Each number is 200 + 40 x the weight over its row's rms, rounded and kept within 0 to 999. Layers, rows and columns count from 0. The size before them is the row's rms in percent of the matrix's.

# layer 2 attention query, 160x160, rms 0.133, rows 0-31, columns 0-39
077,252,243,216,169,156,181,231,136,263,204,150,196,159,143,159,231,280,173,197,202,189,259,161,255,168,240,223,225,268,167,205,205,278,208,191,202,233,192,178,126
089,156,222,210,240,219,183,179,216,205,229,178,176,203,207,191,235,109,288,221,161,224,210,245,254,196,148,192,251,163,251,144,274,185,197,177,201,179,209,182,193
071,192,190,217,190,259,263,176,124,162,276,246,144,222,209,195,224,276,176,168,239,140,121,246,243,199,304,199,221,227,156,158,197,176,157,159,229,206,203,102,155
079,196,181,218,188,192,194,183,165,221,191,156,149,181,213,235,164,210,170,196,218,237,146,223,237,168,172,249,231,177,209,175,272,215,127,151,143,218,237,197,123
071,230,278,167,248,222,248,148,180,159,196,241,195,172,123,196,172,131,269,205,216,166,223,200,170,223,198,193,189,132,219,218,168,192,189,221,210,193,239,182,236
075,250,291,174,155,145,176,205,232,203,187,123,197,231,196,216,174,182,239,163,175,176,173,135,210,168,191,156,182,231,165,217,246,196,213,199,229,114,226,200,207
114,138,192,160,194,191,237,179,220,184,126,230,175,175,196,200,233,146,236,247,186,216,280,218,189,274,229,185,186,160,170,190,185,203,240,163,237,204,181,179,313
083,214,171,105,210,172,176,215,297,201,183,217,240,212,141,240,207,290,199,226,253,212,255,165,179,224,277,214,153,208,194,156,226,183,243,192,203,157,153,233,259
102,265,230,201,240,160,160,214,211,224,200,264,187,171,191,214,198,233,182,182,161,183,239,156,114,186,237,170,170,183,115,260,148,184,220,212,217,198,235,200,200
108,194,216,153,233,188,187,141,225,184,139,239,230,206,168,200,171,202,224,235,183,166,285,171,134,193,263,189,193,216,116,276,165,152,269,175,174,154,181,158,246
069,154,150,168,173,196,225,211,199,134,174,146,204,203,242,171,209,206,248,110,226,166,231,290,221,185,184,227,214,194,214,192,153,181,167,252,215,233,187,134,261
072,326,164,179,241,152,203,273,239,222,93,186,209,288,139,223,140,164,168,213,172,119,198,232,164,161,169,229,273,213,199,237,195,249,176,225,196,242,192,247,161
115,199,239,267,177,200,196,225,169,235,284,159,145,189,168,152,252,261,207,130,184,183,107,250,208,182,149,147,237,211,217,140,260,217,197,251,176,268,152,214,136
070,148,183,313,200,223,215,160,268,233,163,176,197,139,252,186,206,245,309,223,230,198,242,293,242,197,193,182,229,170,253,206,166,211,178,168,250,184,266,158,225
096,137,188,203,170,205,189,235,155,243,209,135,178,188,262,164,185,242,201,127,199,180,174,230,284,204,192,202,279,228,244,144,214,199,174,242,124,241,152,229,177
091,261,225,178,167,182,223,230,193,191,237,225,181,245,177,221,169,284,183,191,206,184,122,155,177,184,238,234,165,203,90,189,205,191,151,205,203,238,218,245,164
072,266,146,153,172,196,178,178,232,159,227,225,173,87,149,144,154,311,127,202,231,174,144,148,141,193,298,208,161,197,205,161,252,204,191,246,222,176,175,157,132
098,171,153,162,221,233,157,144,209,147,189,207,189,175,214,199,208,117,214,248,209,208,305,201,150,240,223,187,151,150,179,188,215,213,220,196,239,200,256,156,296
080,157,160,228,189,274,258,171,167,187,190,196,101,168,249,140,211,180,166,189,204,161,148,239,260,116,149,234,187,188,231,221,197,193,165,197,208,206,248,176,297
086,157,254,132,257,197,213,227,162,131,195,201,191,244,236,224,221,161,208,223,129,193,221,225,242,192,183,213,165,164,253,258,168,231,227,136,157,219,284,194,311
085,322,152,225,207,166,200,153,205,228,202,230,215,230,148,170,155,225,178,228,231,216,121,160,198,194,250,163,245,233,212,256,209,266,144,184,224,246,197,243,115
090,289,211,182,194,203,213,195,210,257,207,247,192,132,176,246,173,318,213,178,235,222,175,126,93,192,267,209,192,227,158,243,152,205,178,223,217,181,169,186,97
084,177,205,231,202,205,259,147,212,187,194,240,182,164,159,183,175,130,309,229,234,240,206,210,227,210,183,221,139,210,279,186,163,291,215,162,205,214,184,172,214
073,229,185,165,179,211,186,253,158,212,176,191,227,226,175,232,146,283,156,138,145,203,91,179,234,171,247,202,213,140,185,185,161,231,246,206,182,186,192,245,89
067,147,202,262,240,165,267,131,236,203,188,181,151,225,166,269,240,118,164,141,193,148,185,268,204,154,184,291,189,238,200,189,178,155,182,169,114,177,240,200,271
086,185,165,156,277,195,217,166,312,224,172,203,222,135,174,217,262,232,218,253,170,234,265,191,208,264,216,222,126,221,167,212,202,143,197,204,225,151,184,205,229
094,119,229,231,219,186,173,215,163,180,158,237,263,229,280,221,231,170,191,222,176,235,311,264,278,201,189,194,198,161,241,173,176,177,210,194,194,224,263,151,253
096,239,237,204,214,186,217,204,225,247,186,236,184,148,125,189,173,274,159,156,196,117,138,176,151,168,210,204,236,232,187,174,143,135,219,209,190,191,176,227,113
076,229,180,229,234,197,309,192,180,176,173,168,228,226,226,194,164,155,146,138,217,183,141,184,205,191,185,206,214,233,172,192,200,247,248,205,205,235,220,274,107
082,140,225,222,208,138,219,209,187,159,198,248,215,233,219,164,169,252,161,152,185,229,154,239,247,200,142,148,137,243,174,186,197,211,273,183,188,252,211,256,141
065,218,177,179,149,219,239,182,211,259,195,223,248,217,159,224,329,165,208,209,251,124,181,229,180,158,149,138,142,221,189,171,154,247,174,228,205,151,209,162,219
074,159,112,226,217,196,253,215,187,122,173,191,96,194,206,193,219,191,170,219,111,256,255,181,175,196,255,264,235,197,219,281,232,195,188,314,189,136,186,150,272
# layer 2 attention key, 160x160, rms 0.112, rows 0-31, columns 0-39
073,174,172,178,185,287,136,178,266,140,181,225,164,255,231,254,213,183,214,153,114,182,113,207,112,205,187,153,198,148,208,239,155,174,190,232,247,180,217,263,252
077,205,194,213,207,111,253,266,182,244,215,216,234,289,223,168,147,221,139,215,177,222,268,242,225,217,185,227,211,198,159,221,188,179,227,221,179,186,167,173,222
067,197,192,132,146,165,161,182,242,276,92,122,254,166,193,180,233,162,204,238,187,251,197,156,136,250,135,183,199,172,140,188,214,190,240,230,252,183,186,209,164
073,272,236,252,183,213,199,190,211,187,255,251,198,200,218,170,263,192,195,171,194,219,143,142,231,206,185,123,221,228,195,203,141,231,227,279,228,226,149,184,134
070,121,169,208,215,153,211,281,220,225,219,177,189,193,263,174,274,141,169,190,141,157,266,240,225,200,155,186,199,277,166,203,214,219,200,151,174,209,194,203,209
066,187,135,217,281,253,210,230,195,218,123,240,272,180,175,172,125,170,225,238,209,199,273,228,191,201,198,247,185,220,284,132,177,189,161,214,182,189,109,198,215
087,174,195,221,190,195,207,123,158,145,238,174,218,245,248,203,177,128,231,271,180,198,272,255,249,203,126,285,166,177,208,269,209,165,224,212,177,179,222,213,266
078,171,204,186,234,232,247,161,141,107,158,212,218,153,191,156,203,94,215,221,137,154,258,158,207,199,192,288,161,210,148,268,152,223,181,157,314,134,207,142,249
093,118,187,113,173,247,188,212,202,131,118,201,222,200,160,208,213,142,241,260,233,205,241,213,248,231,180,240,178,208,304,235,199,218,215,170,220,203,164,191,263
090,144,175,195,153,255,217,201,192,175,185,242,164,161,217,250,269,128,186,266,221,228,275,179,251,278,130,231,179,143,298,261,152,249,143,232,233,183,182,193,254
069,181,190,169,199,193,204,165,155,265,192,277,104,243,246,177,178,185,175,201,195,244,169,165,172,212,150,237,174,205,224,258,246,195,165,169,186,215,250,219,196
073,150,229,166,210,206,265,184,174,166,219,234,235,137,202,200,202,204,229,163,294,256,135,177,227,244,255,265,156,191,226,163,197,143,161,186,230,98,237,215,222
094,261,222,132,184,220,207,221,193,182,187,223,241,226,194,246,108,290,157,171,200,194,106,159,172,177,290,205,192,294,157,269,170,167,159,154,149,213,193,173,87
066,203,205,166,154,147,230,175,136,194,226,217,214,203,199,195,169,166,143,191,153,238,202,184,224,154,224,231,249,205,173,170,289,216,251,150,118,250,118,180,169
087,296,188,219,252,129,237,263,190,204,276,217,237,238,144,198,246,183,202,223,209,259,88,205,129,189,206,178,154,196,139,169,188,164,236,157,216,185,284,190,186
074,177,195,161,225,255,135,209,238,166,148,239,189,118,192,254,163,215,229,167,274,206,198,156,224,157,179,195,240,206,236,217,198,216,250,168,213,193,245,141,208
076,166,195,193,197,271,206,238,144,172,175,192,224,292,189,193,237,148,243,194,230,198,284,204,184,142,146,299,219,258,214,192,175,145,181,151,212,136,243,202,249
080,141,208,221,221,146,270,254,203,219,220,199,209,266,239,179,166,137,249,274,144,215,195,239,234,218,94,247,233,242,277,239,221,199,203,232,205,144,193,155,223
072,151,246,276,212,92,165,229,229,188,142,195,291,179,192,220,243,156,231,237,186,245,214,214,171,235,231,125,278,243,225,150,233,224,212,188,201,171,168,182,159
076,114,121,261,199,196,207,155,184,245,162,161,193,166,232,175,262,186,218,230,283,221,248,217,183,227,223,259,247,153,184,154,247,105,185,148,209,205,169,191,182
080,160,232,104,220,231,202,191,205,200,207,207,212,143,188,184,215,206,228,141,231,256,220,193,118,200,177,216,177,99,145,195,97,200,233,178,208,201,189,188,181
085,142,159,177,168,233,102,195,231,143,245,164,213,185,209,207,212,191,216,163,147,203,211,168,277,184,159,206,232,170,258,254,184,198,201,175,203,231,207,201,249
073,177,229,209,255,112,196,321,218,269,214,144,179,204,229,197,204,207,154,148,123,182,240,233,237,221,129,194,286,231,140,200,252,160,135,240,213,196,251,212,190
076,273,186,240,187,209,181,115,237,255,195,199,243,182,234,252,246,247,195,212,264,287,162,176,164,188,174,118,218,258,220,218,206,193,134,212,162,183,281,170,200
071,238,180,175,197,235,159,234,178,180,216,243,280,212,282,161,201,246,136,270,176,191,165,151,197,205,169,130,210,183,192,216,255,255,215,227,227,233,239,168,168
075,212,196,182,151,213,246,168,76,133,199,224,231,289,188,207,175,133,267,243,186,178,260,195,150,191,149,221,210,214,212,257,158,227,210,168,206,243,180,175,296
078,226,184,146,276,168,299,265,190,260,251,166,193,207,178,169,252,176,206,183,135,146,179,246,214,248,166,196,195,271,214,263,242,241,249,201,190,167,179,271,188
081,193,154,169,122,241,55,190,164,169,172,178,201,256,241,228,219,229,193,182,160,239,138,153,175,195,241,180,150,187,202,245,219,309,205,248,246,214,240,199,215
070,217,209,266,147,108,157,205,260,262,193,212,187,160,187,214,231,297,283,181,191,220,205,188,155,179,187,197,186,108,211,209,177,227,207,203,150,170,189,188,273
082,275,225,201,216,222,153,233,240,224,221,208,177,222,170,236,242,199,229,173,206,159,187,176,187,206,251,144,230,231,177,202,175,258,156,197,230,196,255,176,220
071,169,219,266,200,208,182,188,173,154,180,156,213,208,244,217,143,207,185,214,117,250,276,201,185,176,222,202,186,219,179,274,161,146,245,145,122,301,202,216,211
071,169,258,178,240,225,201,248,225,208,211,225,241,194,211,183,201,187,251,201,234,205,183,190,182,198,97,149,188,200,200,133,171,220,227,102,153,206,235,242,207
# layer 2 attention value, 160x160, rms 0.162, rows 0-8, columns 0-39
107,193,197,298,166,180,195,175,220,180,157,223,136,163,186,118,270,180,262,252,208,178,205,159,203,143,188,180,143,195,215,129,170,184,219,194,82,215,239,204,233
120,208,130,148,237,208,129,208,222,195,267,248,238,170,281,151,228,200,199,239,192,110,214,272,214,194,164,153,136,214,191,212,243,172,222,218,235,202,157,272,198
142,101,241,126,229,227,173,170,138,176,202,243,221,209,201,188,129,181,219,201,222,210,211,169,243,211,208,234,200,215,181,259,204,158,142,207,230,139,141,283,230
108,231,209,187,143,183,172,195,157,140,212,154,129,235,241,241,158,216,172,171,185,260,197,151,193,278,147,216,265,189,231,205,236,141,194,220,263,166,248,209,270
106,238,211,176,263,220,204,246,189,215,257,141,297,188,196,265,245,230,198,242,194,119,238,259,182,84,191,163,181,155,134,201,182,190,229,212,207,212,212,142,184
125,222,176,223,202,139,190,177,220,169,206,218,266,154,217,185,251,223,270,228,199,211,200,171,223,236,239,224,270,157,174,229,154,204,203,208,240,231,201,221,206
121,222,192,207,210,202,147,212,296,148,204,212,107,245,244,192,132,166,203,202,205,174,203,238,186,230,212,214,207,206,197,114,209,284,217,205,218,153,179,211,136
119,160,198,227,158,218,224,157,168,229,163,261,178,205,233,211,216,217,200,215,153,221,183,196,186,192,198,260,174,274,185,153,220,230,205,96,89,195,163,226,177
118,153,230,244,150,271,217,229,198,181,258,205,205,168,249,201,144,203,246,252,232,115,220,203,218,176,135,154,101,197,251,269,162,157,229,88,255,146,246,194,164
# layer 2 attention output (transposed), 160x160, rms 0.144, rows 0-7, columns 0-39
119,218,202,135,246,181,188,231,225,239,189,232,234,233,214,253,207,244,177,178,221,125,233,257,268,281,188,187,257,212,206,211,210,310,149,258,240,242,194,152,186
134,194,276,191,214,232,241,184,136,160,145,145,157,262,155,251,162,205,216,206,191,295,104,202,235,228,186,206,217,187,203,188,187,202,179,173,196,209,253,121,195
147,225,212,193,178,153,265,159,233,170,199,125,203,189,229,164,189,216,191,226,217,186,114,242,138,176,208,170,199,149,200,180,212,226,248,228,172,248,256,182,155
118,201,142,204,197,220,155,193,216,297,257,149,291,146,246,142,193,210,227,207,225,207,155,190,163,118,207,202,240,259,216,232,188,313,208,132,186,195,195,221,199
115,196,243,188,152,181,125,199,156,230,192,220,151,309,214,173,164,165,251,162,247,201,230,160,233,241,169,185,155,297,230,180,197,226,90,175,238,238,220,147,210
140,185,210,203,223,229,227,167,151,225,127,132,174,260,196,191,159,187,216,178,198,187,194,174,154,239,216,212,144,303,228,226,225,239,212,140,179,154,127,229,227
140,158,216,183,297,142,213,251,134,235,258,208,189,166,184,231,206,189,216,174,150,196,179,136,207,207,198,242,237,265,196,252,155,198,183,183,164,262,199,175,277
132,233,189,168,243,164,266,257,175,161,209,207,247,165,223,260,194,164,231,195,237,216,207,274,180,171,167,179,237,101,255,213,156,213,231,225,260,208,261,123,230